python train.py --num_hidden_layers=13 --vocab_size=1024 --hidden_act="swiglu" --parallel_block=false
Each number is 128 + 24 x the weight over its row's rms, rounded and kept within 0 to 255. Layers, rows and columns count from 0. Numbers have three digits each. The size before them is the row's rms in percent of the matrix's.

# layer 7 MLP gate, 512x192, rms 0.103, rows 162-173, columns 0-191
096:118098115107150127161089125132102151135119102143152136152143169130134141131112142112111111084112097164140140135159093158102134069144150117116140112131137125143150137139117146143119072086120109074127118113137141116125134075107105134152154088101116162154178127101078122128120155106184138099126106132104123125145158155114141110159142120124097073141145116136116135133132059156099154129127139116131104105173106095110121114132116174113112123081106139136102081132097131144119134114149117101128096128156108086126138104110152127142117116157130080113122160085104133137103178117125180171
097:160128142121115150120118151172113149102131142115140133109108142146123136112157147120126101085082138099145156150092169157088121142131130160172145115164117134089137127131110122089116146122108055141109116099102133136125121163142141167177133107112142139112102145104154142117135111139133087095121093135130087115130102111095082132119148134128138123105154119154104182154143200162157130110121133108118115100139198115111167124112137113112114174130163112116127130083124155112145128160113120129125106102169135083109116121102149133147143109174121128127125080115162079119115147121154169140
109:127142160110120123149111121126156167124083146123130163157151124162156117098163131108140124130098096123114144135160140134092139151164086155131121115159157140134119138101134122118144122148092130136158094086164144099159094088164144137139135141135097111140108108120130146133155152186099103109133116153077137136089110137108110118117140163126088110154133117188133120134113102147116099150163164138122103134104152069095113162090130132098110116111089136125157148127106116117176110122161101109105107164130093118112077116149106113100111183098140128172136080132154109089123100116113112125
104:097115108170106137120083143100107097138116105160110141084128154138097149159122154114152123146074127126084170086102100137114145087131111130144167155099092122112104126114144097119136093122118161177156131138119074114119138106148111120176136127145139134139131100149154124129129116137122127136137130121132126120161175103119151142142098106161133179154106117127110125119126150114085169116143151124138134144156143087142107101146096099105123137109101116092123127165166147146192151137184156127129120113133120070198122104109105137092084153133150148129118154107141129126131107128117168106
090:084178129081124173113129098103132131127149114158101117136137133119126137107168164108109144103152137145119137107109128135133148128146125134086157139122077122203132119100173137083104159129121132166118106153124116107113154122113100167106087103130128118089112126080101115107159122109077108160119115104167109157103120115124075120086156102132154151175123132144131128106127114090144161170080120152091156128148106116111156127109106073124106117157143153099102129104108134119141159163132118143163170107134101106128167134156139126129144144169133104118120117136112116128114091105144142143
100:123096131092137131198128090089119102101138100097190164094144116154142134093149226117089104138129142109123161144081166130113100119111115144161099159148112090148098120119145145109124125153145150089118116133092130106117150173111157114147108168156160153146129151108126142097109135143112108124122149124112143112145096125132130082116144111131148123084129140085136135096142113119118113148078130143106157136158116123106122136162160123161095087103120145118119100146088142107160143149157139139118154145104146145099126126125103093130092128105119110122152104132086120149094116118136116128
101:109125114144128188164161140148123131102128089162156084117134148060121147123134153147124145161158097172119117127123123143170142125124147164140084131081115112136145092084103109130118143093109147153131129180120155152113132188132131172128111135111150090105128149132163099148139170170100120144113105121117142128107103117153100105136127128134136166140139139099124104145138139147172141100138126115144111122084153163130112100140119161137103128138137110143113112132086117105166150091128085089157113123129099111174093094090096103123120156130147081153107120135165136108111111110100100120
097:175165116126139164112110162114079135101174137131091095091159102105109143094113153152137092105162163150146136107138125148102097144098146128135104149127152079159133126137147137103128127122179174144135098109130116155137149111184131175186142130090151118132153139151123108152108114126124127142108127067180106131106118115161123158103151170133142165117105122137106099138161161116142084139118105104112128128134139069107139151119143128169154128126126121143114165136110162139071101125124113150134133145187101133132109134150152132126122122126131166125093133160106112170125119141119144138
100:148140161110107149135138167113131171079146107090112100143130150117114148146131128128135139103075097133120130110148078175148110113127097117097122141172120168158114130120099144130135115144122150127111116144110104162159091105163125136143134173096103124176157184153111138130122097097120110147141112118134120145138150092100164154167117164124123133120099114134123143097160109177093108159146176123125120155079157142065096142106127105113105187086104142114124137153114118145146125111097100125105116158148125161134107146122115100133146114122161161088114149156139116118098101140088126135
088:124097134101129115123086145131180162132187106120074160151162107169123116077116140143109128098143077124144129116097146097127155131104098148122100128150131123117171097143116180128132123111147122119106134107111148159112126161138134158114135097130151161072130132165102111116152110092126133156121144146106146163103145148116107101150091106161119138168124092100098123145143124134127112138125130135095126091126160143160145117141112124124107133113139087165136083133144158162149130140164120102177143163120120178132124140135133144135129090136086080054133128129100167108133105111138158144
102:159084155156163152151162148147124131111085096121124148122129147118123118105142148150108101141152169151136116094095156163136098132155113110109136142135111148114115058151141089123092138127090086129119073104120132120108119143181121130127076184154122130094107130129100129155109151130088138131128166113139131116128164137133129103151092118119087148149100058129107167140150139123135131142146145141089121127100149102114124117150112112104146122117145132137127107127147115127124128122075105162183142107107123145117066093114120134158156134107125138111113135079103146099170161168134102136
094:118115163114144117126125099119148172124140132130119150115151143141132095122148132106140152168104153128124140156100156127118120101082171118107147120151114128112123152112136131084110160127135097115119137163195114114128112118135131143150082116148142124137075161182131120113154143157113146127102133159141111160098131119114146108098105104110113160123135125149155109112151128127147115119152147155153091156103146127145109179138104141135085202131092096149164126108111114130147142088149122130165131153161134123116144110144074103116152108162163111143097160136098085127077191134191123115
# layer 7 MLP up, 512x192, rms 0.105, rows 162-172, columns 0-191
092:170134114159071128143128155126100113153134119095137093143085146148135111149156125111153141106137142110138177146084118122134104123105183151126133119137160135125143083127147084149148155143156127129119133136118149138128168143150107103127097137122114102132137128118178129092135137131101166146133123152101101129126115124141137160091135130151115169133113125128162164176131115144110122155154158147113118112142151098162143156179111106180170140160095137112157119097124146128133120117115156166089121136104204141121142147139112095094118152124142190149129069169135130171113102154147154125
100:143155103129121098127132153125119157113122100114128140107152141104144145116085149132099102142130140085118140114131138128144098172158081138114122110108117131093135141090114150139133125114126142163136102110118140135148129113136173102138086070089098117137102086140120105177119132151088098130099156149126146119078089153138117072126142119137130117134134134108145086137111136148143169108171145129141136186156163148071111142124134187128136139112135119138116128181109125157124138070117099093139145147116155086118134165146152138175129131105141151152144104099101147116125186112099172149
106:156129173159123136116124162118095148118121101099096149118162125139128139119121120124154125130066097105129121166115088136117179141149158089126128137103136127101129110105165165140149090089109149153080140136086106116087128099134101143143164143161177086103159112099129121159158145142116107157122119121180096168114130144100125129121116159118152138100126122123169132139060113123157137140152138171123157111105144131123098155126147108162141116146139156086132130124126129088179123103127137070156070111120099133146145135149113116131142155085118138090139099121126091130131142126157119126
109:152156158118119171131112107168141133107137136130119108109166087130145149137103109122107123125178149129177084164162139116132111143138139133148104140161134113109117144124112169147184104099150066135111113073129112135143106139096133126113158148130135151136111131101168122103139110080110151133079104132122122128134105131152104084144111131126134124138141136144128193121087119152154118120083095164106111132104107130134192150105133170117139159136140136151142169095116097133066135095133126121114096153098145144079129153160153116154138097126177110113137156137123127151103124153096108114
087:145114153118135130163160176158076120132130126133133135108113107113144121109123173144108152099113129137133096127161118139122122133176167135123125144130128126141112173148154143152118095116112148119127091116154102120142160132138111136135121136153119063152134165166171113124122175111108150146083103101107099109131138169111130149174148097119099133132136163136110156165138095094160128133136114073126086127097137157158105108085128172115127146125103135156106083140100105125148110125139112115100109133129145116119117106111165172143079125135076160063137075127177133139120154124153135107
105:097115139117151118164126142152119134143134168163071138131163079162100113144107135133140118121111149125137138115106088150106143120119111104137100144108105158107128125146130126121094112149126133142085124134152107114137105106132092160142102121156106149155111105152148107141175126131110091134147135171153121137170101117113103127110094139145133160167132122112162130129121125126109161158157109151131113101108109163134152098165110140057107138079134154135176098160142145120191176153167142124126133124136086125093148150149116164107148119127125111065134134106163113139196095118107147103
101:133139176109123167141135095142116148148113137121165126113112170139152127149134144104112096116119115140138139141112120126134164087117129142121117133106125138139130160141175142107151124121142126130127124137131153126093120155138137143103122102146132161153183133125114119114120146138139120083139097114107123098183137119120113111165159131136136182147208141101144123144153102112110139058104135114114098091153106144125115100167107058146103096102126107141144129132116109102114127177140120093141122131136095162108082137155124083124136149127169100134106181109165124055098087108118157124
104:130097113118164131144092164159162178101104099130100128121127100117110096134168100098155126113110109112115126204144154116146120127128159131104105197147116095141156128171112104089134118151115131101132123135125108154144118156110104126081120127116125143137154108155156110119107167124155100109111110130111126144124162040135120155115121132126125124113105136110145115096126115099145163132156145138151102104139135093116100144115103125119132126089155102145084152126145172159173113147126179106166143112151124095126152153179118119150145121154156119131094161188119142123125120113129094134
095:119156149101115121112112123117124088128130144045155109103142098134096163099143145089130163142141148099134135079095114102118114137122118117109113120152089141125115115118091136124171109111163111135110087106090102169107135115092161120106128099119123129144163132150122129124139133113118083118146139139128142106090130091122153146154139128083130156135120134144162156123148087121104143157185144126114116122096137116144153135117149123109103150103141166110111109089125117118106154147100142110155155106130130194139124091113132077139168066098171154151116171135158124097100138103141127172
086:191131174150164149134117126093085116155133120167162140145134149112114122106103131094101151159132117151147157159155127125097119151111133113131124127140170135133106138176124114129125143100095192156100127127120143159148135088138167122127153153150123106138164120133128154161109135171119087142131147108128082121129111149104097143126135158156111154153133119117109133189130144114111129131113089145129133168150069118148128131136099088133137160144126126110137114148143149111131101112138121093162154104159113172082131139132123165161115101115134141201138130110195124113114110136115154179
102:138108094120136181133141123124086133137144115098094092142091123118118153117085145156165161151104116121166146113101152117108142129163163137152159137114112160118085119179167124119157147157100130126068135146131136094147155148149113149114108188155135088135130125160120113148125132131117104118158148090091110121087104110163143136130125111129143169096064132132139173107145138103136139146137116100112126173142121154129155141117163087068151168173147133128146126079122128113125127119148127134124111132132149122083144120156118118094130105137143113130072137121094158158143120163108118096
# layer 7 MLP down (transposed), 512x192, rms 0.0256, rows 162-172, columns 0-191
093:092116127113146150140119119110154140091083131178100143076164131112127110131074110139106115148143140170170116114140141139177124083139146109133143122125128107142112100115093153117152128112147132153144077105141174142140150097113132106129117103107103143110119120141074111111136172110101129108129147134128155164142145144116095132126102168103126109165135116116092111103137106128090139121093142141159102124158134095123108126112112111083111109119195122157129109147104107132116123136113093126180070093138071117074119104104120164132137163102114132120142106114127097175127152125161125157
099:126137135173143144156129133095118105147133122104119122121064155162142145144145117161105143124141061137146156130133080119121141083161110151104092156114112120185101165157150137142129091142110115143140142144156099117114111125096147098114103125172144137096131181126114140137129147108120091160099121110098127122114113178141151153140106118138093130139143121118119124108136143068127104131147141122137086103165078110119120104164137105156165122189165151130145147091170113112113114119111157105120142153095152105140148112132143108115124130099120158135131121105057160118088101136151112145
101:101104151130150120118105111148131106109153106129145115087135078123108142132124109163134106142138138094133159135189088104115106133106151109136139099110141141168131158159128117118117153159115158149143125166144116117112134118104157141080109115123123160129135125168189125128149151112142132123157116121104176130160126046118137115150096092086109144128135171125150131103140140152143128122120118104136150172144103070127136084120163098137153112145128118118104115102119150176115166151140068135156138110116142123117106178093120129106105124098117125123077149107154128118152111144190094133
107:120115140137127098146093123110130123123124119137132155114159101107156166194129142100110163136134155101133175128160148139121115186143142112138119126150130117110111099147133125074123127125105120122144121110108103144106127111108103105132114092143110099129108149112118120098085110138121132138157114174129164199134111102128168110137134162107104125143176131129102117094129151081106130143179139132149146169129140157148160082169124119110127161107126108126125171144107145136111088128139138167109169137123195091174104124130110140086127075144159133110099104149175124120168112122117157124
089:127137087154186097080110100089148144139096111130152139148139116127125134124153109157154094156117127133164148110108075098107111121121131115100146110098146163128108125128079108127175152113140074126130109127111128097124102101122150109136138123111159166101155120117103137150127129107137102138148115174101129132122098114150116091066124131176128128124093109112111132088120118138115114118082105154085153139106121144088166157125119119127132172135140120134158165125163136133130147097101162131160100096140071091141100121111182141096148137112186133125103166113120126112138105164122128161
109:116103166141135105133138091149123117142142150156133107136115103153126146154127147138141184145127108135107130155121137093110111116115137122145123094145113136093097143180133134115159137133157097122149113133134098102142110144099139141091106092107091124125145134158103112142121114141108112155129139115134153102125141082096130146141161070124086100086145157143061125137124144088120131082161088152102159121126099113173149085146154109155110106185126132115134180139105125121124151140130124144097104096133170107119124103105148137145132151108085127186190128093122133130101110173150092163
104:172145122091150124159129091115116117143159146125128118137145191122086166090148094116130083127160113110135145142126129125116142163122105115144061094106152142161155133125114104129167171113109124172142115106133127138158115116153108123119103132149098143122080144125117149076131086088124139095132106125108147146114135121148119113125146114144126105134148103162132102105149139103105119085115118082133139138109125108158154159122152143168119128134172133111104162134116129144135123062143122161123122141092145141126132119164088099120134117141142175073177157141064140162130161143095133151
092:133138143105111132127110142127123117074109137137109115115182123137110133115165126120105156086128074119155128095124119124159130091147159110122165141139150125104132095104156164142126117128108118091119133132120138140089114113128115057128086129107135126138133115152140130149104088149131149141156122124113117101100163124135133115115120120147149177128182181109106183109120135161118162167104105127122170168170096164130134103180146130139075085114118086158131149098147114151162134111138156162121107109113149129151086131127117091156112120143135151071118135141090132134120135168101103094
099:167104108158117154092111102130106083162098131130118160103147166129064138133092128123149164120120094169124094134148114115124141149123108142154116121143143132131147111137120123126081126082123146113149113136138109120098130113145112150149179103139129111108123103097126175151108181090106111127156150097116119112143124181103162119125147141078123127107134154124077123146121145125129140119129137151131168132143131144110165099106130086114139135144165137124114116121153139116136137151165098143141128156092129134126076215133124140106126127129106099149145061155144092092111177148105098151
089:142127141155124118105179122142163105120154113119106125120108102153121132080173117106092097106119155105132085133100146109119129115163146156107132114106139134136128076139121112140111141128149104138096162089157149079098096158128103072126107098109097152134140151115136070119119107120141114113159178158136137149135157163112166103089118121128113159173100112173156157091095104183153114137130148132099114149112158128137166137114137140084140110140152137150144158168086125126121143122161137108134153134124136082185136103128128120131123165142142122142098079167112133124125102098121119135
092:097150142143118147148141113123149082147107122138133124123146143117172119107152102147114094158131136108105128129134107102139129113121095128113111170143136095137145193113105137144111085122120173135113120159071136167133127086124128156154144151123116153184103135122100161152132130125142165123128102109152132107128129127152118138139113113156140102094092118173121103103120127090105135141119105116141142136118111103102102170183106127127127152130064182110119083161140162101152146107161120134138106101149097120158138138106165115120115202091169111154161093139105135159111123078116131149